Weights of a small transformer language model: LayerNorm before each block, rotary positions.
Each number is 200 + 40 x the weight over the matrix's rms, rounded and kept within 0 to 999. Layers, rows and columns count from 0.

# layer 2 MLP down (transposed), 768x192, rms 0.0522, rows 313-349, columns 96-191
229,215,216,225,241,226,171,236,160,263,134,167,227,268,173,196,242,158,172,246,231,263,179,235,170,290,304,156,153,196,192,191,252,148,143,187,208,204,174,201,171,167,164,195,265,212,229,213,210,235,231,189,181,201,134,144,206,189,170,231,157,246,190,84,231,132,205,179,207,201,169,212,140,160,207,157,122,176,232,229,142,32,190,305,201,227,149,185,187,223,198,239,201,144,209,200
173,162,254,290,218,160,146,287,232,181,190,155,178,154,187,216,283,203,175,248,234,203,217,210,192,176,189,266,173,260,216,179,204,146,168,181,194,172,237,222,205,239,153,184,185,167,179,210,222,167,193,289,234,236,203,230,154,180,253,184,185,173,127,125,182,170,222,142,224,185,192,214,172,245,232,330,174,221,203,209,197,202,217,125,213,169,180,207,236,171,194,279,198,160,217,167
186,238,151,187,173,169,239,249,176,216,197,213,182,152,209,175,171,204,216,256,214,175,164,168,225,158,130,296,228,151,165,239,166,149,198,207,230,201,251,187,232,181,200,210,268,251,187,188,244,192,159,276,104,223,162,204,177,217,254,266,190,178,128,203,192,181,115,177,175,217,158,205,223,192,224,183,250,209,185,216,259,265,261,211,222,254,242,211,203,205,199,188,182,218,261,208
188,156,228,183,183,217,228,281,183,220,195,189,285,188,149,279,233,214,179,264,180,248,219,197,164,219,214,155,266,206,159,144,235,182,176,210,190,211,221,221,216,110,142,209,96,215,260,198,243,234,176,164,224,153,183,192,172,153,155,178,143,255,169,245,139,224,191,206,284,192,200,210,171,223,182,243,120,195,205,197,190,178,190,153,166,279,141,210,113,213,176,182,215,117,227,207
213,294,189,162,178,215,210,257,214,174,210,206,226,143,204,228,225,206,205,230,159,213,172,135,176,220,156,194,217,182,150,256,235,212,176,281,111,177,190,229,248,145,240,179,192,229,207,143,178,182,199,152,199,224,203,184,187,215,180,212,178,242,208,190,154,228,241,188,170,213,228,200,157,198,187,252,224,230,231,162,179,203,211,212,170,176,138,168,227,154,210,244,184,276,162,176
162,131,159,203,174,173,266,180,255,237,247,182,159,244,134,201,205,214,234,210,260,155,196,133,123,226,134,184,178,186,170,276,189,199,202,153,192,253,202,155,206,286,225,244,254,208,191,217,191,188,133,201,158,206,209,204,242,237,224,182,184,179,240,170,221,206,181,278,212,173,157,142,173,160,154,189,116,171,177,212,142,264,180,228,258,237,125,216,158,214,293,238,228,202,194,217
187,261,122,194,181,201,144,239,199,145,260,171,184,127,180,274,216,213,196,237,178,194,219,223,189,208,212,149,244,165,205,192,177,135,199,175,148,257,184,200,265,152,207,226,194,201,169,178,194,143,199,147,132,264,156,213,219,193,192,128,207,212,251,244,246,212,219,183,154,237,320,182,244,191,138,215,200,167,250,198,241,282,246,199,140,225,139,183,191,165,160,185,190,189,199,162
242,221,158,188,175,177,167,150,193,247,159,206,188,141,173,197,224,258,177,212,188,132,168,195,169,181,223,272,221,146,161,196,244,229,129,209,241,206,264,200,209,135,190,175,179,250,166,191,214,152,212,169,179,203,186,273,112,211,200,203,185,189,168,203,176,237,149,179,212,173,184,152,225,160,294,226,222,242,294,228,248,271,211,200,225,221,171,173,170,198,167,223,160,209,241,174
156,183,215,221,227,141,207,164,160,211,165,156,198,200,275,189,180,205,134,169,186,210,210,156,221,213,207,209,227,189,206,181,208,232,233,216,153,208,200,228,145,229,233,199,246,155,219,246,184,163,223,191,197,223,146,183,232,67,202,201,203,168,169,216,251,183,164,144,205,190,213,185,130,188,232,181,196,157,203,231,167,217,171,223,213,141,192,149,251,151,196,143,189,169,178,124
136,164,150,208,171,256,219,217,219,180,197,234,131,152,210,188,217,228,181,189,178,151,243,234,249,221,212,142,112,197,184,208,187,271,236,210,146,262,161,269,162,241,190,173,262,190,293,180,258,196,246,213,222,216,192,230,175,215,139,163,210,132,228,186,169,209,214,207,195,136,176,202,223,223,204,171,180,181,169,232,207,231,176,162,197,185,171,230,140,186,242,138,160,159,259,167
248,174,226,229,161,134,248,204,230,216,187,152,239,202,167,177,169,195,169,210,192,120,198,190,201,197,219,157,185,211,208,165,229,196,137,188,240,151,213,242,204,203,197,197,257,153,184,201,193,130,201,209,163,126,223,207,219,211,177,222,189,165,132,222,128,207,168,173,171,200,109,237,171,179,228,243,141,226,209,189,288,219,192,196,192,166,219,133,188,196,294,222,158,195,214,191
244,222,163,193,127,170,211,157,259,211,148,237,146,197,248,156,262,173,226,203,154,153,186,207,163,197,184,226,193,188,194,254,229,193,167,126,245,167,144,116,188,181,165,165,166,218,206,96,171,190,203,153,177,282,215,221,144,208,224,187,177,201,279,219,262,260,228,208,143,222,127,202,177,230,235,213,140,158,213,204,183,207,271,230,230,159,176,186,186,201,203,137,135,266,213,188
158,156,213,227,142,187,219,192,209,160,187,229,181,253,127,165,188,193,142,189,158,224,231,238,216,265,208,209,185,201,236,204,170,157,166,162,157,213,152,168,273,144,236,242,167,213,200,242,215,186,229,264,196,193,193,195,239,223,215,245,256,131,239,281,208,196,131,162,197,139,174,180,235,305,222,167,149,200,192,185,158,209,267,243,210,185,177,199,184,167,219,200,196,243,231,198
244,167,198,168,220,158,183,212,203,236,188,158,235,213,217,136,196,249,185,223,211,186,156,202,174,247,186,161,193,199,213,236,190,196,147,162,172,146,201,215,222,167,215,212,158,244,196,157,164,232,161,221,206,253,283,113,274,219,205,204,185,189,208,191,115,208,196,262,182,244,195,274,169,149,192,237,147,133,198,197,203,223,173,251,183,257,199,203,182,277,164,245,219,214,226,215
237,173,130,188,225,198,175,213,245,190,220,175,227,193,244,167,216,240,232,244,187,192,130,245,174,164,195,181,214,219,173,192,204,173,236,162,202,295,170,205,238,171,164,196,184,197,240,183,204,183,140,211,216,198,207,298,187,144,247,170,242,188,216,215,192,195,178,242,190,179,149,218,141,216,151,331,197,259,145,129,124,213,218,177,221,240,260,187,208,142,163,210,199,154,246,192
185,206,127,201,207,236,195,195,205,151,196,226,171,204,185,202,152,203,273,177,200,257,132,131,205,209,184,202,241,211,254,189,186,195,173,226,142,158,194,146,210,151,233,214,178,190,165,153,193,206,174,210,175,165,233,128,213,237,225,192,232,174,232,203,160,193,266,220,227,109,234,200,210,192,184,229,268,219,202,213,162,178,240,193,199,190,236,179,214,210,165,219,194,185,216,212
218,200,187,245,252,200,223,181,255,315,226,149,201,213,267,252,230,193,212,175,215,196,227,194,229,167,233,261,216,210,173,187,197,157,148,254,92,232,209,224,227,276,165,215,210,157,232,166,254,138,222,182,291,236,266,134,250,137,193,218,159,177,153,189,163,203,203,147,230,278,145,252,160,182,131,164,152,200,152,292,210,232,159,186,187,128,171,213,209,261,222,185,217,121,118,187
136,150,191,281,236,155,217,187,135,266,181,194,214,163,207,306,251,182,177,140,207,131,203,176,223,211,221,150,165,221,202,161,191,163,158,235,176,177,147,182,227,230,219,241,232,199,225,184,249,231,172,184,175,259,245,241,210,175,206,198,287,183,167,182,125,188,214,197,115,189,189,191,215,178,206,225,147,247,233,191,243,295,187,229,222,212,257,173,218,239,202,238,174,131,180,206
190,172,180,140,188,177,175,257,223,158,250,233,224,249,139,215,242,138,277,178,156,94,190,98,260,200,277,188,265,259,116,214,222,277,311,246,192,241,138,250,163,210,243,198,187,157,192,208,159,223,268,270,147,224,162,237,159,231,193,207,122,187,190,195,182,210,144,278,266,209,155,250,191,243,266,161,148,214,164,210,193,133,178,152,204,159,166,251,111,171,221,206,183,190,245,192
180,131,205,155,257,183,236,164,198,209,177,168,200,206,242,214,228,237,161,155,210,247,180,190,232,182,182,135,214,237,153,136,143,205,235,145,218,235,171,206,213,181,182,167,155,208,207,169,242,222,200,215,136,179,158,249,186,250,211,196,212,233,188,215,180,186,202,238,213,216,216,180,233,230,138,221,209,249,178,273,170,245,190,212,137,189,228,244,231,237,267,199,227,166,221,279
223,138,238,212,267,156,261,222,230,214,194,205,181,242,281,152,145,206,274,211,191,238,173,169,229,194,257,189,144,260,195,214,227,210,211,213,173,133,137,154,202,157,236,181,191,114,276,201,187,176,220,199,242,207,173,249,256,215,132,180,182,202,219,212,152,232,224,239,231,243,210,186,200,224,160,188,186,212,168,178,236,252,115,185,154,253,213,230,156,202,216,249,141,205,85,212
213,125,323,248,214,247,283,143,233,150,191,253,285,318,215,201,171,142,155,211,190,181,199,182,186,197,198,93,164,180,178,259,159,241,163,138,229,200,201,254,299,208,275,182,165,220,238,211,159,155,244,211,276,179,171,188,210,271,146,118,183,189,184,243,174,236,187,225,213,184,271,236,225,142,163,187,185,177,213,167,229,245,214,218,306,200,216,106,187,226,222,167,175,192,211,226
268,188,234,196,216,177,190,145,226,201,236,255,149,229,171,92,224,171,191,181,203,156,200,175,240,205,258,217,168,175,264,197,125,255,219,223,174,146,186,240,183,245,222,243,180,161,206,192,136,132,211,132,283,238,211,194,206,239,181,181,222,178,229,126,233,192,297,170,191,213,218,224,208,216,246,232,176,182,163,224,268,241,198,247,132,260,214,211,227,178,169,262,187,174,211,175
168,168,209,241,152,233,160,248,160,195,164,269,216,181,243,175,251,157,176,244,191,134,152,223,161,181,209,169,205,223,252,201,192,199,210,147,228,209,228,171,233,189,188,230,261,236,234,155,151,202,230,205,220,188,188,118,211,125,154,175,202,202,205,172,223,138,135,191,213,166,187,155,142,253,185,230,185,213,280,219,200,171,221,143,208,235,199,240,242,112,192,240,174,228,209,143
195,145,212,172,214,225,162,279,161,190,260,250,155,193,249,229,162,216,242,272,133,249,254,148,136,232,179,227,182,267,207,218,223,72,161,217,200,212,150,156,259,185,112,242,157,231,173,174,182,235,228,174,243,157,185,135,173,160,146,214,221,239,146,187,193,212,183,229,226,188,184,138,188,224,227,218,134,232,153,179,212,195,192,116,139,215,165,235,195,214,177,234,210,171,168,172
122,189,175,209,218,204,179,181,248,250,216,172,190,238,98,211,145,158,206,199,175,271,170,227,210,217,190,186,252,183,198,181,176,215,154,228,182,162,260,138,207,167,236,143,174,192,163,297,171,164,154,245,156,238,182,145,235,126,196,191,245,185,231,296,165,209,163,146,173,208,236,194,147,149,182,203,133,145,200,189,277,191,200,239,202,185,190,236,190,193,204,179,190,164,205,252
253,150,219,123,246,147,275,196,188,135,161,206,228,216,174,174,184,138,181,214,224,252,226,224,202,205,207,188,154,235,144,213,265,218,184,244,201,225,133,265,173,147,221,173,180,202,187,212,176,220,185,208,204,209,176,225,181,185,167,197,168,188,130,194,143,223,122,175,253,131,189,186,164,258,175,265,153,199,226,127,218,216,290,192,303,206,182,226,130,239,197,247,194,209,127,307
125,226,219,195,158,204,153,207,227,221,227,261,142,246,186,216,222,198,148,135,237,175,196,171,186,189,160,260,188,220,208,186,208,162,219,170,264,194,168,211,199,185,263,220,199,154,201,179,176,164,165,211,149,171,201,217,216,201,219,188,240,226,215,196,156,207,261,234,178,235,175,184,194,222,244,163,199,157,217,211,177,175,186,233,179,193,204,243,180,195,215,197,235,178,188,166
188,213,142,276,172,259,238,152,251,186,235,150,244,267,132,162,139,184,238,215,256,256,182,187,94,179,221,186,224,209,149,232,166,121,197,201,210,244,209,185,199,165,207,143,224,229,218,236,217,215,206,169,215,153,194,207,217,141,202,239,207,228,131,162,235,245,254,182,240,220,258,211,217,195,216,175,237,233,205,193,200,221,151,192,133,173,254,261,201,129,145,215,239,213,246,217
254,180,193,213,235,202,269,129,118,197,149,177,262,165,142,177,103,176,234,237,239,252,196,226,177,212,212,210,131,223,186,214,180,167,73,198,226,212,78,209,194,228,180,216,174,123,153,179,211,128,218,187,247,167,183,188,272,286,162,175,122,234,205,155,166,221,125,176,219,228,140,190,238,180,171,183,195,170,179,187,220,204,204,257,270,183,177,290,189,226,173,199,192,233,283,168
182,279,258,178,176,180,170,161,193,175,160,140,210,198,281,200,274,265,156,155,197,209,155,257,181,151,277,254,257,185,224,184,170,200,163,199,192,188,143,258,181,226,268,302,213,207,198,284,220,202,213,184,298,184,208,205,180,209,211,230,196,243,94,169,230,218,242,251,250,202,213,126,236,226,164,182,238,190,203,253,237,176,202,188,184,172,245,145,228,212,162,214,191,255,158,135
145,167,142,275,237,187,180,211,218,176,185,185,203,286,252,151,189,168,233,192,175,255,217,203,224,187,175,181,193,141,180,160,125,222,172,221,200,218,155,229,185,168,225,186,236,219,187,178,234,237,239,212,243,193,196,242,189,138,184,157,204,198,193,233,176,240,216,219,212,185,199,174,248,219,159,127,272,188,149,220,160,231,206,160,242,217,158,180,242,200,238,202,171,212,140,199
147,219,184,232,240,258,309,233,205,194,242,237,110,194,209,273,138,241,208,208,184,215,260,211,238,205,258,228,180,230,215,187,251,236,252,150,175,368,199,229,126,153,262,124,216,212,235,207,170,185,137,218,212,122,204,199,217,250,181,162,165,221,156,198,217,213,141,260,192,209,224,261,141,92,156,261,246,173,185,214,171,243,200,152,184,172,199,215,218,239,184,238,168,168,132,219
165,175,185,187,158,202,170,156,242,193,177,160,269,241,124,207,187,237,172,179,173,212,227,182,230,204,267,234,215,176,191,148,172,183,211,210,177,210,232,178,163,170,170,123,268,178,178,151,284,232,210,236,202,292,289,265,245,214,218,211,218,193,234,249,199,205,146,249,259,248,195,239,220,179,164,176,196,124,190,190,269,270,152,217,248,189,253,164,220,205,225,160,203,213,273,230
190,193,271,204,205,260,228,144,191,171,228,167,247,224,208,122,232,245,185,322,153,172,207,158,204,188,151,210,220,168,177,169,237,214,211,207,220,240,243,235,194,190,227,201,169,220,237,219,219,148,170,211,180,268,200,193,260,135,135,257,194,226,137,181,225,212,159,265,201,304,173,173,203,139,216,183,225,136,163,222,254,178,149,191,218,195,195,174,204,252,182,202,107,225,184,166
164,182,137,139,248,202,258,132,190,194,159,188,193,202,177,243,202,169,242,253,174,264,170,184,257,201,196,199,211,193,169,260,192,199,98,234,151,242,226,211,174,165,205,231,275,159,179,255,282,177,236,175,169,162,226,163,206,251,218,185,140,235,124,161,208,220,176,198,133,216,112,267,319,118,210,212,222,226,191,157,162,101,231,249,214,244,179,229,198,237,207,227,140,195,163,160
228,123,189,191,209,257,163,149,194,175,289,207,203,133,190,192,175,251,229,169,188,217,191,171,206,287,193,138,241,156,248,237,79,189,204,197,213,187,206,175,265,226,161,238,175,250,164,157,216,194,193,209,234,269,239,214,285,207,223,209,156,176,207,218,315,141,151,196,144,171,215,121,186,205,206,181,190,182,199,148,232,225,203,219,164,236,207,98,223,223,197,197,248,230,183,174
# layer 2 MLP up, 768x192, rms 0.0522, rows 314-349, columns 96-191
134,210,217,208,159,181,153,188,247,190,198,190,201,225,213,210,293,178,129,222,221,238,276,229,252,181,169,240,157,185,251,149,193,250,146,170,194,187,225,202,182,244,218,227,134,130,143,135,197,214,243,137,204,246,197,199,204,260,231,189,279,260,192,232,216,199,251,170,188,161,155,157,114,182,260,273,194,169,245,191,176,235,246,175,182,318,250,248,275,310,193,228,152,208,282,292
96,216,240,188,228,152,206,213,263,223,141,134,200,222,181,151,247,212,219,149,199,147,205,120,196,138,233,145,181,174,149,274,147,160,231,231,294,265,172,196,198,196,201,220,150,197,137,191,205,253,179,141,174,204,246,242,252,200,218,216,205,155,202,271,151,217,190,220,189,285,186,128,188,211,159,222,215,178,178,211,207,184,233,230,219,199,210,216,233,192,236,202,231,194,155,263
195,198,257,142,191,106,198,211,243,239,257,216,229,153,162,282,121,233,136,271,165,165,231,173,234,221,175,212,203,225,174,135,160,190,218,229,218,249,148,185,228,208,209,220,198,222,198,237,183,185,208,133,206,176,120,204,182,236,134,227,187,210,257,207,175,136,303,249,261,143,202,224,283,279,152,219,228,201,237,197,261,217,176,180,217,251,208,168,185,128,215,162,269,122,203,216
272,301,212,179,217,142,209,227,228,250,289,190,218,167,154,157,261,221,249,237,242,297,191,148,143,166,138,204,243,203,209,198,234,208,193,185,243,309,200,222,172,216,162,224,251,247,210,171,225,208,206,252,203,214,279,146,137,218,232,197,218,188,239,265,279,233,198,163,176,211,133,247,138,211,257,213,179,183,224,176,238,131,240,181,206,168,139,184,183,228,209,265,179,151,241,173
253,201,221,191,223,206,192,219,126,177,276,189,154,201,262,258,202,223,174,233,184,159,209,181,175,260,183,206,102,192,237,158,177,192,246,192,209,261,189,190,169,194,152,210,201,159,180,260,245,213,224,245,217,218,164,164,169,191,159,238,297,271,157,217,223,185,204,172,142,260,222,216,209,187,254,156,234,245,245,168,170,178,219,258,176,194,199,159,204,246,246,157,210,159,220,260
187,196,125,201,273,162,246,203,240,153,145,174,138,161,205,239,153,208,240,177,245,166,223,208,148,173,187,240,234,106,265,182,222,227,179,241,144,256,160,183,134,193,246,197,167,232,196,211,180,169,194,223,185,187,165,185,194,245,176,194,189,238,204,123,224,173,219,174,229,208,189,197,189,163,224,257,214,188,163,191,186,181,235,163,177,198,154,212,199,225,244,232,275,193,145,257
199,104,247,250,125,210,162,146,174,240,209,168,174,228,149,174,145,265,223,208,182,239,208,192,272,208,173,183,158,256,136,224,175,206,220,192,165,244,193,273,154,183,193,241,233,195,184,206,236,263,216,216,206,116,221,152,212,198,277,162,141,181,241,152,191,213,203,226,262,183,230,229,205,173,191,213,254,211,171,218,159,146,249,228,205,148,255,146,212,160,143,183,251,234,178,270
211,171,188,212,203,208,206,261,173,174,173,137,182,212,133,163,292,186,217,185,243,244,273,246,203,149,214,183,156,181,236,195,228,186,201,195,320,173,172,178,239,224,144,156,267,136,179,195,237,160,272,198,247,208,142,218,203,241,225,144,217,243,177,204,278,186,171,235,264,186,176,159,185,283,178,140,225,250,166,131,173,209,244,179,232,208,196,210,183,160,184,211,223,188,221,263
170,190,194,185,185,204,155,210,179,266,197,287,168,213,214,274,134,214,224,267,234,205,224,230,200,218,185,189,241,159,207,94,201,189,186,209,271,241,226,211,207,169,182,188,163,179,201,198,174,178,166,155,197,239,250,174,203,328,264,228,179,185,243,206,294,240,212,134,212,207,230,167,184,258,201,185,241,219,273,234,286,152,202,143,182,182,131,202,192,236,247,183,231,164,276,155
203,184,198,149,161,196,209,226,216,175,261,266,220,145,134,171,178,182,184,222,217,242,198,159,191,199,226,211,232,165,245,225,216,255,259,153,245,238,175,182,191,212,243,216,211,170,175,241,206,201,215,213,202,144,170,227,178,202,263,189,231,189,196,208,215,180,181,198,168,170,208,268,151,185,218,150,267,198,249,228,265,191,207,252,157,164,221,167,254,240,190,136,245,206,203,230
141,245,186,153,188,160,164,178,185,205,220,175,240,212,230,192,204,185,228,121,163,184,225,228,249,222,241,237,225,245,119,224,243,229,191,199,126,164,198,239,180,159,163,274,138,165,158,229,116,145,287,193,258,217,127,192,165,254,227,243,185,234,253,213,235,255,244,270,206,228,206,264,278,285,160,257,212,197,214,220,218,184,125,217,280,220,233,257,259,196,224,187,151,134,250,183
149,247,185,171,157,149,197,242,172,284,219,180,218,173,199,173,158,171,182,161,190,270,166,232,231,184,226,137,233,165,115,145,212,223,289,188,268,250,218,201,239,236,255,192,199,244,165,152,213,247,217,270,249,148,241,177,172,189,177,151,207,156,129,223,209,250,180,156,225,202,233,244,244,167,145,182,174,90,261,247,181,209,177,229,206,229,251,176,257,181,135,147,182,171,245,270
208,194,266,158,165,213,202,165,216,176,200,126,164,192,247,148,230,194,177,215,207,233,197,212,133,197,214,188,151,210,184,174,230,244,213,272,205,238,190,169,166,216,251,184,246,238,217,299,184,227,175,188,225,151,196,193,213,218,220,203,219,165,144,191,159,195,203,215,183,237,178,234,246,274,208,216,286,232,213,218,199,250,210,174,162,208,192,190,168,221,240,217,190,166,226,123
234,187,146,190,196,189,192,211,142,246,138,130,174,196,166,220,209,197,154,213,211,151,228,136,190,201,229,246,163,157,236,192,141,287,189,206,208,241,182,212,233,197,154,195,246,172,213,152,213,169,139,143,218,196,217,164,247,254,194,146,219,175,210,209,220,274,148,186,229,176,173,190,203,152,225,177,185,173,189,165,255,179,166,226,175,194,230,189,244,207,189,261,222,132,149,166
220,189,120,236,162,200,245,161,192,232,170,255,193,195,221,251,227,152,178,164,260,210,252,223,133,196,164,183,200,198,204,195,220,196,253,200,180,163,220,215,190,222,191,222,207,151,220,178,171,176,230,201,215,215,171,239,245,216,131,129,239,231,174,227,230,207,213,201,167,169,201,212,210,179,180,181,237,145,189,181,175,228,211,225,145,169,214,154,173,258,192,225,228,195,260,192
208,267,195,209,131,184,164,220,200,175,196,185,210,245,158,190,234,212,243,237,205,190,201,191,238,246,206,221,167,183,210,167,249,193,218,182,219,189,123,201,116,213,269,146,169,219,234,224,170,198,185,189,170,190,126,206,122,205,182,154,241,226,182,219,260,193,216,252,215,148,204,246,184,171,279,167,198,227,223,233,198,226,251,200,224,176,212,251,198,235,164,174,146,149,122,189
192,225,176,216,207,181,176,189,242,180,205,198,164,192,235,218,178,256,222,235,136,159,143,204,190,172,138,210,248,228,257,239,129,233,174,245,216,221,179,184,192,214,155,217,238,149,209,115,162,169,233,182,187,171,198,191,175,227,230,219,210,192,163,236,225,250,208,200,204,266,213,249,261,216,272,232,230,187,221,201,217,264,224,194,237,254,197,140,209,213,203,187,244,199,220,241
244,244,247,147,155,206,155,273,208,235,245,231,207,92,223,250,303,233,211,244,226,208,179,141,206,238,197,184,262,158,153,169,114,279,242,214,191,271,250,154,219,163,191,199,227,215,178,180,197,225,230,163,107,227,265,188,245,246,266,163,197,213,144,162,192,239,174,263,134,180,221,160,206,190,172,175,169,176,208,222,194,191,251,219,185,262,249,196,120,169,148,218,130,205,196,217
224,191,194,238,192,232,195,171,139,218,117,253,192,252,235,226,188,181,197,225,137,199,181,205,175,191,293,187,142,149,224,175,252,181,214,220,234,117,209,242,213,219,216,207,194,252,227,222,211,146,174,263,261,231,236,138,180,218,215,212,136,208,187,180,209,163,169,242,229,204,197,146,214,150,229,220,201,228,205,143,104,196,229,221,215,201,235,162,152,161,206,150,131,225,193,188
277,133,186,213,188,195,152,209,206,227,257,97,207,172,177,211,266,196,93,187,164,254,243,136,201,211,274,188,164,233,130,257,211,236,240,140,167,213,216,169,168,225,245,175,187,234,170,175,150,137,228,251,183,126,171,225,173,199,222,202,141,163,222,156,209,215,233,156,154,161,220,230,226,193,176,178,267,235,185,180,191,205,189,207,226,191,168,234,206,203,180,152,200,220,215,148
239,122,176,166,199,213,185,215,195,167,203,156,174,196,177,175,274,167,203,222,227,211,224,208,134,216,260,123,163,196,168,232,230,150,167,182,186,257,173,237,198,261,180,190,195,258,250,277,169,148,290,383,192,128,243,172,204,239,171,146,146,157,274,199,254,256,229,267,169,130,221,231,159,296,175,112,209,228,216,213,186,154,176,224,199,173,177,185,232,152,199,166,224,190,136,209
180,256,235,270,166,182,139,255,197,295,147,221,178,264,198,206,198,213,248,134,160,262,221,182,215,232,191,181,254,239,197,182,298,174,229,170,226,188,232,103,190,248,235,227,234,232,208,160,180,229,243,193,159,172,265,117,292,204,197,220,178,172,247,163,222,161,168,176,207,154,138,208,288,102,154,153,247,184,129,190,201,200,210,211,189,231,149,187,231,180,192,135,207,194,221,270
303,289,165,225,247,181,188,213,177,192,150,172,208,253,158,179,294,178,189,169,214,204,173,218,171,210,175,217,151,166,181,226,199,176,296,150,198,191,98,116,233,182,241,172,188,185,199,196,146,191,217,199,197,176,234,190,181,217,173,232,181,210,215,200,230,115,241,199,153,252,140,189,220,190,231,199,176,235,195,135,156,231,186,254,155,205,181,196,228,225,200,144,185,213,120,183
212,247,137,239,263,229,270,170,130,172,138,210,182,244,311,211,198,187,191,175,173,149,216,167,177,228,156,184,178,197,201,291,170,182,166,191,292,223,146,225,201,218,177,144,234,226,194,249,191,137,175,251,277,206,237,203,174,189,246,207,177,135,182,194,186,204,197,190,199,176,195,213,167,168,180,187,203,227,189,244,232,222,181,233,184,211,192,185,176,151,190,165,263,211,188,136
218,227,174,166,223,182,134,209,208,178,227,155,191,212,259,144,228,177,192,218,220,115,188,222,207,245,291,238,256,253,198,135,215,176,215,183,176,233,215,179,145,194,148,232,245,207,167,163,177,152,224,207,192,157,167,228,160,221,291,223,173,199,244,154,167,177,214,218,214,218,236,237,187,163,216,179,215,209,248,156,144,230,264,181,219,175,103,135,242,244,179,241,208,237,190,219
182,232,209,127,240,175,244,196,249,232,250,256,195,198,178,232,147,200,156,109,155,234,192,279,261,198,136,225,190,227,184,190,208,198,140,163,187,211,129,193,209,190,178,191,142,165,101,209,206,184,190,283,189,156,157,243,179,246,182,126,195,206,143,188,205,176,148,231,179,213,172,151,244,281,157,252,241,184,226,185,198,217,284,224,222,256,148,224,184,195,310,248,208,153,153,234
157,179,207,244,228,193,170,166,214,181,191,227,169,185,170,226,253,243,177,169,221,255,168,176,285,194,237,244,238,175,190,186,179,183,213,168,203,160,262,199,204,221,185,251,208,168,210,155,143,202,194,233,203,183,198,202,202,237,204,177,150,159,176,166,223,254,170,151,239,197,175,220,195,215,217,117,139,208,92,192,163,230,214,200,247,183,210,197,190,224,204,201,256,240,210,152
187,183,155,193,199,159,216,160,197,145,188,185,240,194,178,218,166,163,224,150,190,219,217,189,145,184,239,209,219,181,195,166,195,189,199,215,202,291,139,174,124,221,247,242,165,250,279,189,126,211,224,182,206,214,209,252,184,184,167,179,292,200,189,152,309,156,216,196,171,192,97,294,146,265,228,261,196,189,133,172,193,216,318,195,171,224,289,142,141,170,222,211,250,208,223,221
172,222,198,213,153,159,204,97,177,128,190,110,215,251,187,171,189,216,165,139,116,207,155,97,186,194,200,210,192,155,166,230,160,197,156,298,107,185,264,253,191,258,152,228,215,272,207,114,177,199,207,219,263,209,188,214,244,182,199,227,201,139,212,172,146,280,227,231,165,212,210,243,195,244,202,162,243,180,205,214,185,207,183,158,195,197,202,188,149,121,256,306,257,213,233,152
217,209,155,149,257,238,220,223,147,275,179,132,199,239,216,253,258,242,191,271,145,136,77,219,266,94,212,218,245,229,197,228,133,197,165,223,226,229,222,258,286,162,219,270,147,208,149,207,219,220,272,203,241,190,252,229,183,214,228,177,218,167,148,158,201,247,173,229,287,214,176,247,149,216,150,225,256,217,206,236,174,168,235,183,199,194,182,194,173,192,136,205,252,230,154,204
179,189,202,183,217,210,177,230,138,196,265,261,192,204,154,220,180,161,200,210,216,132,195,158,228,187,198,218,229,131,183,216,186,165,237,277,194,253,201,168,207,182,196,211,133,191,229,209,171,113,155,207,200,190,175,188,169,183,237,201,244,220,185,179,207,221,163,188,130,200,197,177,193,157,231,214,116,262,157,140,283,199,220,193,175,164,205,222,198,264,219,185,273,210,259,185
175,244,233,254,224,225,186,160,156,207,241,194,179,184,257,160,198,199,218,200,154,180,216,128,227,187,204,189,232,250,178,192,294,195,88,179,212,232,213,223,209,266,204,236,249,267,209,228,177,191,237,238,284,177,237,245,103,190,130,217,207,188,173,153,217,190,219,261,275,170,205,215,185,183,230,169,241,267,216,241,193,159,196,180,174,220,194,161,201,189,225,188,209,266,117,272
233,139,193,152,197,162,209,248,201,234,146,205,230,204,242,176,199,201,198,129,218,202,176,215,136,142,219,213,149,236,202,169,177,253,159,202,198,172,229,138,180,195,190,165,234,131,215,252,257,204,192,208,244,198,215,168,150,193,254,191,187,252,233,241,214,211,216,260,195,226,176,187,214,224,167,260,220,230,251,228,224,217,175,231,206,154,93,123,166,231,257,231,107,211,142,212
187,248,233,195,144,175,248,166,199,136,227,198,204,247,159,111,206,181,195,193,187,216,218,240,146,159,199,168,179,258,112,187,238,162,226,201,209,180,258,172,228,213,210,288,138,242,222,158,217,154,208,212,199,194,182,235,190,191,178,256,219,193,171,186,166,227,154,218,239,216,158,193,161,296,191,144,218,185,245,188,261,216,212,278,215,135,211,211,198,178,227,133,184,164,221,230
124,185,248,133,201,210,247,202,205,190,240,222,194,238,223,198,175,254,244,159,122,176,191,169,170,186,174,233,229,186,209,154,163,201,202,190,162,177,205,230,219,263,133,188,225,234,207,206,230,105,202,169,244,191,235,242,167,182,145,205,211,208,137,210,225,275,286,249,216,173,185,216,194,246,218,100,206,211,302,202,129,267,179,149,183,164,198,191,203,211,254,157,168,249,207,129
177,171,164,115,178,163,209,206,311,157,161,192,187,189,204,258,276,169,233,160,237,274,180,189,148,202,106,166,169,198,196,185,217,212,161,177,112,196,181,226,150,204,211,257,239,112,129,188,198,174,175,157,183,242,219,215,128,156,158,199,237,224,162,217,177,220,334,218,211,201,213,170,193,230,147,194,214,270,165,240,162,121,227,225,243,218,180,239,193,149,248,167,199,249,170,176